{"n_layer": 14, "d_model": 64, "activation": "tanh_gelu", "norm": "layernorm", "positions": "learned", "qk_norm": false, "init_std_down": 0.0, "optimizer": "soap_variant", "lr_mult_up": 0.669, "beta1": 0.95, "decay_shape": "linear", "final_lr_fraction": 0.0}
Each number is 200 + 30 x the weight over its row's rms, rounded and kept within 0 to 999. Layers, rows and columns count from 0. The size before them is the row's rms in percent of the matrix's.

# up: layer 11 MLP up, 256x64, rms 0.14, rows 56-108, columns 0-63
# down: layer 11 MLP down (transposed), 256x64, rms 0.203, rows 56-107, columns 0-63
up56,099,224,172,177,229,218,162,183,221,218,245,176,211,172,218,216,178,198,212,188,137,217,178,219,229,175,192,251,267,253,177,203,170,244,187,191,203,176,188,216,151,226,222,214,200,222,160,230,205,188,203,209,223,142,227,244,215,204,137,179,188,226,170,139,152
down56,089,185,171,205,208,240,179,185,193,164,243,197,237,185,173,201,208,184,124,195,215,171,213,220,196,256,170,208,148,199,188,152,136,156,211,224,232,212,258,170,161,246,190,216,141,168,189,230,198,208,233,229,167,235,229,178,186,240,194,174,235,190,193,186,186
up57,093,230,220,188,253,215,221,205,235,217,198,208,177,269,230,171,222,162,183,204,198,136,158,172,227,196,183,181,225,234,193,156,177,225,121,229,248,231,230,177,218,194,208,185,196,161,215,205,240,214,215,228,171,243,159,202,214,179,191,155,193,161,177,197,150
down57,091,127,200,194,183,193,166,252,191,193,204,163,207,231,150,190,192,235,231,198,236,230,167,150,132,216,165,224,256,143,194,186,169,230,231,185,199,203,185,176,202,197,211,160,210,206,175,220,179,228,171,182,191,175,262,182,223,179,146,221,203,238,199,240,214
up58,107,185,168,209,203,135,191,219,226,199,284,175,188,225,200,243,191,202,192,208,209,183,199,271,219,210,161,205,181,213,202,160,160,205,207,206,185,245,223,202,146,203,221,226,177,242,201,228,200,234,226,248,174,198,179,275,205,224,254,239,179,235,181,174,220
down58,106,115,208,207,146,144,200,199,220,215,130,206,197,163,185,208,196,215,205,233,141,198,191,227,163,189,172,196,270,199,208,173,221,189,254,187,211,157,185,211,181,173,178,199,261,196,229,156,201,213,221,213,169,203,154,215,193,200,228,208,182,226,201,175,149
up59,092,202,227,188,155,215,179,230,164,239,224,185,251,173,196,210,247,191,228,250,164,150,188,183,147,160,211,207,175,162,200,181,208,226,182,188,236,203,225,182,171,228,187,182,201,148,188,250,167,215,226,207,196,212,172,155,198,159,180,277,158,239,175,165,219
down59,096,235,218,208,258,219,213,175,213,180,203,201,165,206,267,202,133,256,207,203,219,185,281,211,207,199,249,199,216,233,206,162,173,225,169,196,138,163,194,246,208,143,214,172,193,187,200,217,245,220,190,150,167,201,168,189,219,208,191,212,233,224,185,215,217
up60,102,219,210,184,226,147,198,220,194,190,251,166,163,240,220,175,237,177,225,228,243,160,236,212,156,210,198,237,202,241,230,181,195,239,158,182,152,210,208,188,213,180,268,211,213,189,159,174,255,209,247,225,204,223,215,180,261,176,208,230,236,210,249,203,186
down60,107,188,193,218,170,184,218,256,191,174,176,240,249,199,215,257,232,218,207,173,148,215,193,195,148,214,249,161,185,188,152,203,231,224,218,194,183,185,173,185,208,204,176,169,159,175,178,209,166,227,228,205,141,165,287,170,229,242,200,185,212,202,175,159,216
up61,104,207,193,203,229,156,192,110,194,225,206,151,222,135,212,194,217,158,216,184,168,198,173,188,216,248,183,247,249,195,183,178,235,222,235,199,165,233,204,176,251,203,212,190,216,190,197,174,167,203,166,192,215,138,257,182,232,205,207,221,210,201,163,203,145
down61,099,168,231,229,162,150,204,172,229,178,280,182,216,195,192,208,225,192,167,158,195,203,171,224,186,193,196,188,156,215,231,144,216,220,207,208,137,202,210,146,232,192,244,193,223,262,212,209,144,167,225,190,185,156,196,209,213,208,228,232,197,217,225,265,217
up62,088,223,149,183,252,225,166,133,199,187,201,228,190,202,203,227,212,203,181,162,208,148,178,251,217,166,174,214,218,170,217,231,224,194,186,211,212,141,226,202,173,161,166,274,233,185,176,186,275,182,170,201,210,210,243,175,202,159,195,164,212,180,169,191,181
down62,089,246,238,228,225,197,219,216,178,180,176,209,142,192,225,162,169,177,201,206,182,233,179,158,172,230,176,188,190,197,158,216,102,224,193,212,204,165,161,194,214,162,209,249,133,209,184,232,233,223,221,190,162,174,166,209,198,210,218,176,231,256,232,208,202
up63,098,222,234,158,206,198,203,158,240,195,158,156,212,248,190,135,207,245,205,223,182,232,223,243,213,214,183,168,243,152,169,253,235,219,168,206,186,184,194,247,204,225,237,188,212,215,224,214,183,181,205,249,223,130,226,235,156,210,192,150,193,221,198,198,189
down63,102,163,130,218,162,166,238,188,221,205,231,201,242,192,208,171,209,204,213,216,231,190,222,176,220,208,168,169,149,193,214,226,196,207,208,238,161,220,230,221,226,202,268,197,214,221,162,165,177,174,151,230,165,191,191,153,219,207,223,185,240,228,160,262,260
up64,099,191,195,221,230,175,157,194,192,162,209,236,184,140,160,236,234,241,207,168,191,206,201,183,147,223,168,182,224,157,210,161,199,176,179,237,176,228,260,204,162,225,233,225,217,215,215,223,207,130,175,202,242,240,273,189,194,239,188,201,206,209,156,179,206
down64,084,155,216,163,197,247,195,184,173,197,170,177,225,172,186,159,240,236,173,220,192,190,168,193,212,225,220,201,210,194,178,237,280,264,233,247,209,172,178,221,243,257,172,208,167,149,218,208,147,230,183,207,176,189,172,212,157,187,198,237,190,213,231,158,194
up65,092,171,168,248,212,229,164,177,223,155,212,213,151,223,179,208,193,149,211,240,186,183,189,211,202,199,229,183,203,163,187,231,233,281,175,169,162,198,263,206,190,165,186,209,204,176,219,150,219,169,158,266,193,232,155,201,190,183,167,173,187,223,221,177,234
down65,099,166,255,237,223,171,189,207,197,191,243,191,193,195,246,135,228,220,174,216,199,210,183,222,137,288,217,209,245,192,164,226,208,152,209,208,186,210,213,188,232,193,207,177,162,143,234,218,203,158,216,205,220,217,217,208,203,210,150,229,184,250,225,243,211
up66,103,206,277,193,232,183,185,191,226,147,236,223,181,199,236,244,205,197,238,266,208,238,222,205,214,171,203,252,168,196,186,221,232,192,202,253,172,149,201,193,183,203,197,250,241,241,206,204,185,168,215,213,159,173,185,162,162,223,177,207,142,171,230,172,194
down66,099,223,203,234,198,196,191,199,215,186,167,195,192,242,231,207,213,220,233,186,123,204,206,230,192,207,177,218,208,176,190,131,159,154,236,153,271,197,222,183,179,154,192,192,200,209,213,207,233,181,130,246,184,233,199,195,255,144,226,195,201,203,221,162,160
up67,101,233,216,215,198,228,165,212,167,162,182,218,186,220,202,250,216,159,207,236,217,167,174,260,187,180,180,189,173,161,207,236,162,267,164,161,198,189,214,232,168,184,247,154,223,150,189,183,211,207,213,200,237,152,170,231,216,159,259,166,167,226,196,222,186
down67,099,256,197,253,219,194,152,187,204,154,175,225,212,257,181,156,188,212,177,151,215,174,198,202,218,116,161,207,199,201,187,215,192,182,224,221,227,279,231,174,164,200,213,203,220,165,207,223,156,218,236,193,204,220,270,185,167,192,210,183,188,215,199,239,196
up68,096,197,219,185,188,236,177,234,193,217,195,228,191,182,194,221,222,118,146,179,179,218,155,169,198,172,182,154,183,212,210,227,212,192,233,173,178,165,259,265,254,174,220,175,181,201,200,202,178,223,248,214,218,173,204,226,207,223,222,238,274,257,184,202,193
down68,092,213,156,236,182,264,189,169,249,161,157,216,192,209,207,183,224,233,169,158,229,242,211,198,188,194,195,249,172,186,185,200,171,213,212,216,190,163,186,206,210,242,258,207,222,235,215,196,205,258,165,207,176,182,193,178,251,189,230,202,140,243,128,223,197
up69,099,198,146,202,178,210,186,226,178,218,255,152,177,210,232,268,219,161,193,159,192,181,160,200,263,186,192,197,162,213,216,198,236,170,151,206,160,153,238,160,272,195,209,182,162,200,242,172,185,187,190,184,181,201,153,177,202,240,208,199,218,180,207,163,200
down69,107,206,260,175,225,196,271,257,182,169,162,226,205,204,195,167,220,179,218,204,240,202,221,166,156,199,221,170,204,184,208,148,176,269,204,188,133,155,210,197,214,190,189,166,189,218,181,179,157,183,210,252,179,178,183,220,209,164,237,162,161,225,199,224,223
up70,097,233,207,229,205,188,165,228,205,184,211,209,220,191,172,239,221,253,227,226,189,170,182,198,199,160,162,184,181,219,223,146,183,193,217,185,195,189,208,202,200,217,137,241,139,194,181,233,168,195,234,158,158,215,248,242,151,206,146,234,154,180,264,234,195
down70,097,163,216,166,190,229,153,156,177,205,236,226,176,126,141,197,174,182,163,194,229,154,208,224,176,193,248,230,176,199,164,216,264,170,179,188,199,211,259,202,203,197,196,180,172,189,250,171,246,189,193,204,198,160,244,176,232,206,211,159,153,210,184,204,186
up71,103,229,215,217,192,173,249,202,247,191,184,195,141,256,216,225,209,216,168,235,167,175,157,211,197,229,217,214,152,207,251,168,157,203,160,193,250,130,201,186,177,214,222,236,199,240,203,202,252,244,248,195,187,203,178,221,221,175,208,224,222,224,190,166,154
down71,109,224,153,163,207,164,167,226,200,251,238,246,191,205,206,194,210,157,239,219,149,185,192,213,103,154,200,187,198,176,233,220,186,194,250,214,218,195,192,253,181,210,207,192,177,163,155,165,237,217,198,178,166,223,243,252,179,211,219,211,198,214,173,226,224
up72,106,187,220,236,212,214,226,173,180,198,173,178,214,229,176,219,199,268,202,242,184,253,256,215,173,208,189,198,212,210,238,172,130,197,187,187,165,218,246,254,231,202,183,223,216,211,124,226,208,171,207,186,166,179,172,192,121,178,232,209,215,166,217,206,226
down72,098,169,189,217,179,230,170,225,173,198,187,216,183,208,282,194,182,190,273,185,158,166,190,235,198,220,252,191,227,182,190,245,174,183,162,183,169,176,198,170,129,177,221,184,187,208,201,152,204,155,235,135,161,228,210,208,207,174,161,230,193,203,179,220,225
up73,093,211,227,167,238,179,199,208,223,245,179,178,203,243,213,208,256,142,182,216,189,154,126,184,238,189,138,182,182,206,234,244,172,195,220,213,141,182,221,172,207,212,120,214,200,206,187,217,218,254,242,179,161,191,186,189,205,181,218,218,213,189,181,167,211
down73,096,195,178,182,173,219,192,161,204,168,212,229,202,140,197,210,199,206,185,155,210,228,270,205,207,177,240,199,197,207,152,212,221,176,155,187,228,224,165,223,205,199,269,154,212,139,213,189,132,136,174,195,234,142,179,175,195,206,179,180,191,217,162,206,220
up74,096,242,240,169,211,178,195,215,198,194,211,217,188,264,211,231,227,221,180,185,166,193,177,207,185,144,225,153,173,214,274,233,200,200,237,260,202,194,180,199,215,216,205,253,150,198,193,146,157,242,179,200,182,244,171,138,173,189,176,234,173,204,192,210,169
down74,093,199,177,186,185,204,195,168,252,223,242,175,217,256,214,176,218,194,194,207,224,200,233,184,205,226,238,180,215,192,235,195,248,240,142,169,166,137,191,168,170,190,168,214,211,204,190,252,207,156,254,191,257,225,168,215,132,219,193,176,156,213,195,158,201
up75,100,201,180,246,200,128,193,158,201,122,219,193,186,209,211,234,221,192,195,230,173,162,173,205,224,186,190,201,205,175,205,210,157,245,182,169,179,181,166,202,204,166,247,163,241,171,175,210,213,155,232,164,231,279,205,184,214,205,237,224,248,194,226,240,194
down75,102,232,171,146,134,199,184,212,185,231,230,265,202,207,190,215,157,200,227,189,182,242,161,166,204,184,173,228,205,187,160,184,190,200,187,182,291,176,158,195,158,240,227,202,190,208,192,213,237,200,175,227,183,178,238,196,210,149,174,196,222,256,183,165,225
up76,115,182,236,211,172,185,185,244,192,211,207,197,216,238,187,177,192,201,180,201,180,115,196,183,227,134,187,192,202,221,177,232,163,214,141,186,140,199,224,280,179,205,234,185,188,216,179,201,192,195,263,236,157,191,168,208,163,147,194,195,242,217,221,221,176
down76,116,197,149,179,232,229,165,143,180,208,230,144,207,239,226,190,234,229,209,194,222,198,208,155,170,219,161,166,235,242,155,244,213,205,156,211,188,253,206,133,193,204,160,199,183,180,187,173,208,187,213,237,198,244,198,216,233,185,200,203,213,142,191,173,256
up77,093,190,218,190,229,232,146,173,235,200,247,208,267,133,240,249,211,213,217,239,182,172,217,212,207,184,146,208,152,207,242,211,229,196,192,214,218,199,197,154,212,228,179,181,199,182,123,189,190,194,198,205,187,225,206,272,204,179,220,262,209,179,173,203,194
down77,089,243,205,213,218,140,217,272,203,272,222,185,175,207,184,188,248,176,204,171,195,205,142,172,189,167,240,202,250,147,174,140,195,209,181,194,178,193,235,198,187,210,172,200,193,228,209,182,149,259,202,232,223,216,215,165,157,230,195,176,191,207,176,214,227
up78,110,173,152,207,161,235,207,194,173,198,235,193,190,212,221,247,201,199,201,173,146,196,243,189,160,191,206,185,198,197,229,174,190,174,191,227,180,215,238,194,186,266,181,159,96,234,207,200,217,255,227,194,184,189,222,215,193,201,212,156,285,200,189,172,207
down78,116,234,298,192,202,184,210,244,225,203,212,194,186,168,235,213,179,212,152,216,215,261,184,162,232,211,227,214,177,245,149,185,209,198,187,211,220,141,243,226,187,223,226,206,229,212,158,197,233,149,182,187,215,219,208,175,150,199,243,178,213,235,201,175,159
up79,101,190,163,215,189,139,186,166,176,180,212,241,221,161,218,227,250,206,266,187,219,230,196,188,213,211,176,219,267,226,194,200,211,164,163,180,235,210,195,195,241,244,134,268,261,201,191,199,191,214,210,198,162,168,257,224,213,204,215,218,215,186,184,191,232
down79,089,220,203,226,193,176,252,204,242,217,165,168,203,235,220,161,251,204,236,196,244,198,190,247,215,169,215,209,172,180,248,169,164,228,203,275,199,254,245,224,169,187,203,155,161,192,242,179,209,195,207,186,230,243,175,147,195,256,201,195,197,195,193,168,225
up80,096,182,202,125,210,196,247,223,253,195,203,227,206,236,161,206,246,145,200,215,211,212,197,197,237,169,177,168,167,200,149,233,242,219,206,186,246,194,225,131,205,203,213,219,200,241,192,152,195,173,181,162,203,262,208,139,191,209,184,236,189,227,206,212,222
down80,080,157,253,253,224,193,212,194,190,234,188,191,157,194,238,212,198,268,253,155,196,220,199,228,215,261,194,259,225,216,223,168,206,173,200,214,202,260,227,259,193,174,168,182,162,218,220,217,230,232,216,226,197,218,229,230,201,216,204,152,232,219,177,230,202
up81,096,188,195,163,233,138,223,177,251,189,204,218,221,155,214,243,240,154,243,216,192,245,222,193,207,214,181,235,247,173,255,176,240,239,185,193,223,181,135,238,152,192,215,231,225,214,225,217,219,181,179,174,253,179,192,179,223,234,182,179,210,209,197,188,153
down81,087,204,178,210,129,170,176,207,204,158,203,168,240,202,205,246,233,225,160,206,209,174,212,204,180,277,195,186,188,213,228,178,128,191,230,173,177,217,192,156,190,250,184,222,214,208,209,138,177,261,148,184,181,224,202,171,188,169,191,250,226,208,180,212,185
up82,108,255,190,235,205,231,212,145,202,167,222,206,192,210,204,176,186,204,184,246,207,270,194,181,191,217,202,210,119,171,272,218,179,251,164,188,221,172,213,199,196,184,259,178,229,188,181,250,191,188,216,149,150,188,190,166,189,165,180,183,237,223,181,186,196
down82,096,115,219,196,188,146,230,215,230,228,181,229,196,198,202,207,237,206,230,185,223,172,213,210,203,136,194,200,232,219,133,174,194,187,170,178,273,190,233,194,200,193,170,239,247,202,224,193,149,255,206,192,192,210,195,218,189,217,233,231,179,234,168,166,243
up83,101,219,154,208,195,238,206,212,176,220,172,211,180,197,223,247,215,130,149,194,180,208,181,233,205,207,204,259,171,221,182,222,161,202,228,169,210,203,207,209,218,178,247,167,209,187,141,140,208,197,177,182,175,160,253,269,176,226,168,240,237,237,203,230,188
down83,098,175,230,141,148,156,202,188,190,196,187,220,213,183,261,190,171,151,238,188,232,244,216,213,173,189,241,201,194,225,178,245,216,205,178,185,236,171,220,194,208,176,214,195,190,266,191,260,172,164,204,212,256,167,187,186,191,235,197,191,246,224,257,163,226
up84,098,203,200,206,210,209,259,209,228,184,154,222,229,193,165,270,237,200,262,172,227,222,171,199,208,219,180,229,151,181,127,201,190,174,219,147,126,225,194,167,193,207,239,227,189,150,217,223,203,234,169,214,207,232,205,172,227,205,235,178,208,224,214,178,183
down84,090,118,185,234,215,198,201,236,219,233,171,221,193,242,224,180,201,178,203,268,184,144,203,184,195,188,190,183,130,175,235,201,178,221,209,186,246,198,198,238,189,214,200,204,176,232,198,235,198,197,188,175,186,186,173,222,154,175,177,234,211,103,235,195,171
up85,103,166,207,185,192,173,236,188,228,162,181,205,224,189,201,169,196,200,189,155,192,182,213,226,217,209,163,215,130,242,250,160,157,230,196,183,207,205,203,247,184,221,173,272,167,206,220,159,198,127,210,186,181,234,196,252,166,236,221,190,171,217,188,133,205
down85,077,141,227,233,234,264,230,212,212,173,198,153,227,213,200,241,241,220,143,218,198,141,226,210,167,179,179,230,201,155,206,205,198,179,244,180,202,174,192,221,194,190,214,180,196,163,258,149,193,270,222,191,207,182,177,196,195,210,186,162,194,137,218,211,227
up86,095,217,155,171,161,187,230,167,165,186,176,196,200,195,154,201,200,180,203,229,166,239,191,245,211,168,203,183,179,202,190,235,179,213,207,206,163,189,135,212,192,213,164,213,170,131,235,229,141,195,262,201,146,244,246,226,153,177,211,188,208,209,175,148,202
down86,093,220,188,182,207,165,153,140,204,188,166,175,188,259,221,255,204,239,190,203,190,199,171,245,225,199,188,156,169,218,255,169,220,221,222,178,184,195,223,202,195,222,154,161,190,216,177,269,243,184,188,190,181,204,154,206,206,160,196,201,218,156,132,211,153
up87,103,198,218,188,157,231,260,173,161,175,186,232,142,171,183,207,219,199,181,191,204,238,278,152,203,172,187,218,194,245,189,215,236,220,146,184,159,241,207,202,197,210,171,156,204,173,217,171,162,248,196,215,198,212,277,219,223,223,174,197,243,196,204,222,189
down87,103,179,220,210,184,192,207,168,214,213,171,232,177,193,151,217,227,162,187,178,208,208,229,144,192,176,180,157,266,217,149,192,213,190,180,169,170,275,223,186,219,177,240,231,164,197,177,237,219,226,160,255,241,169,205,209,233,192,229,213,183,143,230,246,204
up88,097,215,259,206,191,196,215,207,227,167,143,246,215,195,232,201,216,156,208,220,172,168,201,174,151,166,212,221,205,198,121,192,222,200,169,263,253,251,240,232,211,214,166,185,184,220,152,209,192,196,169,170,232,183,150,182,218,174,218,210,216,226,233,163,184
down88,097,217,234,187,164,206,181,180,194,200,173,256,174,190,214,200,229,157,198,203,230,226,224,212,214,265,203,169,182,154,141,158,159,195,239,190,266,195,194,190,235,189,206,184,218,219,196,156,258,142,222,155,248,205,168,155,202,176,180,228,217,206,195,205,154
up89,100,200,223,157,251,244,201,235,211,230,179,180,200,224,191,204,137,200,241,200,188,197,159,244,195,241,221,266,192,187,190,163,208,215,179,245,204,216,214,203,242,169,162,193,172,250,187,200,176,134,171,136,199,199,210,180,195,240,149,226,239,233,213,214,212
down89,104,260,194,153,214,185,205,231,197,252,218,208,221,243,263,195,215,204,183,168,217,153,198,222,199,161,150,206,217,199,172,207,173,201,145,162,182,205,195,165,177,193,195,170,144,166,214,197,214,193,158,233,230,275,221,235,198,254,238,179,187,204,162,205,174
up90,094,178,200,136,169,176,195,193,217,153,215,244,240,218,201,184,173,210,170,192,175,222,189,235,255,222,173,172,246,170,151,230,239,285,173,200,218,169,210,175,215,125,174,200,174,232,213,223,174,211,200,170,211,209,216,143,199,204,218,210,216,189,192,238,231
down90,085,219,204,193,226,206,196,177,224,205,146,102,182,165,183,267,200,190,201,207,243,233,201,221,238,188,197,170,180,181,182,198,225,193,190,215,171,228,238,216,238,248,208,215,244,207,214,156,204,200,233,263,196,172,212,218,207,156,195,211,197,190,261,144,238
up91,101,198,243,184,240,208,265,201,203,237,231,190,211,273,188,250,244,161,207,263,194,151,226,203,188,212,185,192,224,227,216,235,162,230,204,170,168,191,255,213,213,174,188,190,220,156,186,181,254,231,199,178,160,199,208,180,181,210,157,183,183,240,218,243,224
down91,103,260,187,166,167,201,152,165,199,181,158,197,201,175,197,205,208,163,225,203,177,257,230,206,191,203,262,173,195,193,170,194,193,165,220,245,200,234,111,211,185,226,169,222,194,248,203,198,205,162,244,238,221,181,199,201,223,177,265,230,209,185,251,213,184
up92,103,179,228,208,183,196,183,210,218,250,208,146,248,212,134,210,209,173,205,212,173,168,166,184,174,180,170,175,182,192,210,255,247,229,150,191,201,146,225,211,237,231,189,195,185,193,194,174,163,214,179,225,166,179,175,101,251,189,202,205,183,214,234,211,229
down92,109,209,227,214,203,216,193,239,228,211,224,185,179,209,199,227,165,209,169,174,257,190,196,155,229,195,177,214,250,273,191,205,213,227,169,253,134,178,199,189,187,171,186,225,215,191,191,208,260,225,246,127,225,197,233,248,160,182,170,237,194,209,188,237,189
up93,104,195,211,209,181,216,217,152,213,230,202,232,249,177,227,232,219,224,208,218,205,207,240,272,195,201,164,114,207,207,224,201,158,204,188,192,173,203,145,201,209,239,193,202,130,185,140,186,210,184,226,192,167,203,183,202,129,229,208,233,167,230,242,200,186
down93,104,236,174,214,221,154,167,249,223,233,185,246,171,196,189,201,272,196,212,239,189,237,190,155,189,165,228,184,229,203,191,270,207,195,230,172,208,193,198,240,159,170,231,179,206,186,222,213,168,174,213,147,160,143,162,199,195,190,248,169,216,191,159,171,189
up94,094,176,237,146,224,220,219,205,195,260,213,224,208,233,265,245,175,181,188,270,255,192,174,203,195,168,184,150,213,202,214,206,229,228,175,203,218,205,198,232,209,215,147,202,221,256,229,216,190,223,222,213,195,197,158,147,178,202,147,228,148,202,231,182,217
down94,093,220,213,244,254,228,172,229,163,174,198,134,196,174,252,175,199,203,186,168,203,265,161,198,203,232,202,263,195,202,188,183,184,228,164,232,191,188,186,188,230,156,213,216,179,221,195,183,207,146,155,157,198,198,222,229,241,149,222,138,207,180,167,205,192
up95,085,221,223,218,295,247,187,163,210,152,238,207,196,224,226,224,178,157,192,239,192,178,228,183,155,203,211,212,197,195,234,176,176,214,256,196,148,251,195,188,206,246,208,178,174,185,205,218,201,195,166,195,156,192,233,253,220,208,218,149,210,206,220,142,182
down95,095,150,185,206,132,215,191,231,208,227,246,181,203,207,216,189,223,221,214,184,228,187,227,201,237,223,220,176,204,147,187,225,196,183,191,268,211,197,245,165,237,228,141,195,183,276,211,222,160,214,187,179,174,179,208,153,244,234,219,200,165,210,175,151,240
up96,096,228,204,180,191,160,219,221,195,146,173,246,230,202,262,249,230,209,200,152,182,179,159,220,223,252,165,172,184,178,224,208,201,199,195,193,141,185,235,191,237,226,224,175,217,199,205,208,160,156,177,221,218,151,138,253,172,177,217,206,217,200,165,182,246
down96,092,235,166,198,189,252,204,141,217,179,177,166,255,177,167,197,167,162,210,135,173,202,237,202,181,213,155,199,174,162,210,169,246,185,186,215,207,239,188,229,192,235,192,182,221,144,184,272,204,145,205,225,198,207,254,202,186,185,176,184,156,198,232,194,213
up97,097,183,223,204,209,207,110,190,196,192,274,201,190,184,167,169,236,225,201,252,222,185,177,132,181,169,119,218,201,229,171,212,189,237,177,249,150,205,188,222,201,173,219,196,180,268,176,179,217,203,218,183,186,182,205,187,199,215,239,209,193,179,212,188,168
down97,104,184,212,239,239,134,140,179,205,232,173,222,215,219,190,210,206,196,185,208,210,230,198,230,189,167,172,180,143,197,210,237,269,149,232,185,161,166,226,255,253,209,206,193,185,212,207,227,161,215,198,223,219,190,178,213,187,118,231,221,229,215,205,232,177
up98,102,193,240,218,174,173,206,161,211,218,238,198,201,154,169,176,167,201,184,255,215,201,191,240,197,201,167,230,256,193,206,235,222,235,182,232,180,227,240,222,174,183,195,238,253,214,244,177,204,178,168,284,177,173,240,226,155,154,192,223,174,166,173,169,200
down98,119,229,216,131,180,221,230,220,240,222,182,158,193,235,185,246,168,188,196,213,217,207,183,175,218,253,231,201,193,208,251,197,150,220,240,172,183,190,130,141,179,209,169,202,216,215,177,215,207,169,175,227,183,147,161,181,193,146,146,198,210,174,176,225,223
up99,102,219,205,160,174,167,231,218,188,243,210,220,158,190,229,219,165,164,191,242,200,255,167,183,210,202,167,193,181,207,195,220,225,196,175,192,148,182,163,199,180,186,192,137,210,194,228,181,188,244,152,220,191,240,209,193,172,205,182,160,278,155,141,160,155
down99,096,140,211,164,177,173,197,222,165,190,160,218,187,161,217,196,187,177,207,195,161,197,208,193,191,282,168,195,205,190,245,174,204,190,188,172,195,171,175,177,225,122,279,186,227,211,192,148,201,144,169,215,204,208,183,224,191,198,200,161,221,167,146,167,180
up100,095,180,212,191,130,205,209,204,202,176,215,205,245,189,202,217,228,127,197,188,212,244,219,229,139,183,201,219,187,174,217,202,216,191,215,151,184,187,200,243,243,119,264,199,262,175,209,183,194,232,212,178,189,179,254,196,170,208,205,207,257,210,193,195,166
down100,082,208,182,202,190,189,238,139,193,242,220,255,175,149,166,210,262,205,202,214,201,200,217,181,220,183,224,183,216,221,203,190,230,225,260,195,204,197,215,175,211,138,184,158,221,163,230,220,248,158,179,183,195,254,192,212,225,214,186,191,182,165,115,245,208
up101,099,215,195,226,258,156,198,169,187,243,175,196,189,232,197,246,211,238,198,204,187,163,202,206,238,156,210,157,193,176,181,217,180,212,153,203,254,199,207,169,284,179,189,184,216,191,171,230,147,238,168,213,224,190,227,200,170,183,185,127,208,187,146,236,203
down101,098,222,159,206,166,211,204,204,182,186,194,209,201,189,154,210,197,175,139,226,193,172,183,213,204,163,255,209,161,223,131,185,225,188,243,206,209,217,189,187,166,240,236,217,189,236,261,230,261,253,222,176,181,192,147,202,201,178,225,260,191,177,246,187,164
up102,099,161,214,119,232,214,162,208,236,199,212,219,173,196,230,257,245,206,198,222,178,219,167,188,270,185,143,207,197,207,194,178,253,217,184,174,185,184,230,231,221,183,260,203,265,205,243,194,217,176,195,195,181,214,145,227,187,196,203,186,196,253,167,196,186
down102,114,255,212,222,187,143,234,235,164,199,211,161,223,225,179,177,191,133,192,231,265,208,212,259,170,239,210,168,161,221,223,168,168,202,204,223,156,229,191,198,214,190,190,228,167,210,194,258,172,191,204,228,215,201,255,176,185,229,194,200,224,232,218,260,204
up103,097,182,194,180,241,166,265,223,192,201,221,177,250,210,236,237,194,189,197,181,205,195,204,196,230,206,145,253,156,266,189,150,178,188,225,225,228,243,229,234,204,196,151,186,182,156,192,175,185,179,137,197,202,211,268,232,195,235,226,171,211,191,198,168,184
down103,100,154,155,220,169,232,220,187,189,227,142,184,157,232,197,209,197,234,216,135,173,210,147,190,168,174,239,191,219,151,185,199,206,204,189,171,198,147,262,228,183,191,164,202,228,250,205,249,205,207,233,270,178,208,186,219,204,150,216,212,212,195,163,206,196
up104,100,204,155,198,246,236,225,209,199,203,183,141,189,199,241,186,227,171,200,202,234,185,134,268,214,217,170,248,215,181,231,203,200,181,218,215,155,249,210,180,190,225,149,181,182,143,218,161,206,217,167,193,198,215,172,185,199,249,275,181,179,219,171,181,221
down104,088,152,229,183,219,201,225,139,243,229,228,225,212,178,213,206,163,219,184,231,245,212,215,181,227,149,180,202,166,234,209,199,256,261,226,186,222,203,177,219,138,173,159,170,185,258,185,219,162,136,220,200,184,178,207,179,168,184,191,246,181,196,195,233,193
up105,096,138,171,229,191,176,216,149,229,228,186,194,148,210,252,203,197,142,262,254,202,143,205,195,168,187,191,209,146,209,212,207,217,205,200,218,203,179,174,193,225,189,211,244,159,191,163,179,180,203,206,188,195,140,176,233,149,185,187,223,175,217,213,260,172
down105,094,200,235,191,222,200,176,251,181,145,218,194,235,193,191,147,218,246,216,186,215,196,179,212,285,212,202,243,181,230,195,173,191,212,192,257,145,232,172,195,264,222,155,155,172,138,230,220,202,202,172,215,204,202,158,175,232,207,186,177,200,194,229,176,192
up106,111,167,192,149,178,163,174,229,197,158,222,220,196,169,160,226,233,222,189,208,164,258,198,199,183,236,151,223,202,179,170,206,215,189,175,205,231,221,245,202,192,131,195,202,152,209,160,169,250,230,236,206,197,210,198,253,171,225,167,199,246,245,201,215,260
down106,105,187,169,186,224,230,222,189,167,199,241,203,142,216,181,151,170,236,241,140,230,163,212,219,159,197,176,245,178,227,253,189,156,232,193,270,182,235,174,159,204,187,165,208,219,251,224,215,217,173,211,210,178,192,169,206,240,252,207,217,201,161,209,189,190
up107,095,235,237,212,219,199,176,221,184,159,163,237,196,235,211,192,193,145,177,224,165,165,206,173,256,141,194,258,212,199,229,220,197,233,157,192,157,210,194,199,201,179,180,145,205,196,172,142,257,186,193,210,197,199,160,248,229,176,192,253,208,172,159,234,195
down107,088,225,241,221,247,197,231,222,242,182,211,204,182,238,199,229,174,254,151,182,181,139,243,183,220,161,181,191,180,165,241,229,201,210,159,219,181,162,169,212,188,246,184,200,237,215,210,226,196,186,244,185,170,245,193,197,286,177,211,167,240,228,193,190,196
up108,100,241,178,202,206,247,257,207,237,211,239,238,263,167,185,169,258,238,206,162,166,233,204,235,196,175,169,215,179,205,203,266,214,164,119,221,161,203,210,201,183,161,191,236,187,201,195,202,212,215,168,221,223,210,223,232,177,191,173,232,219,183,178,213,240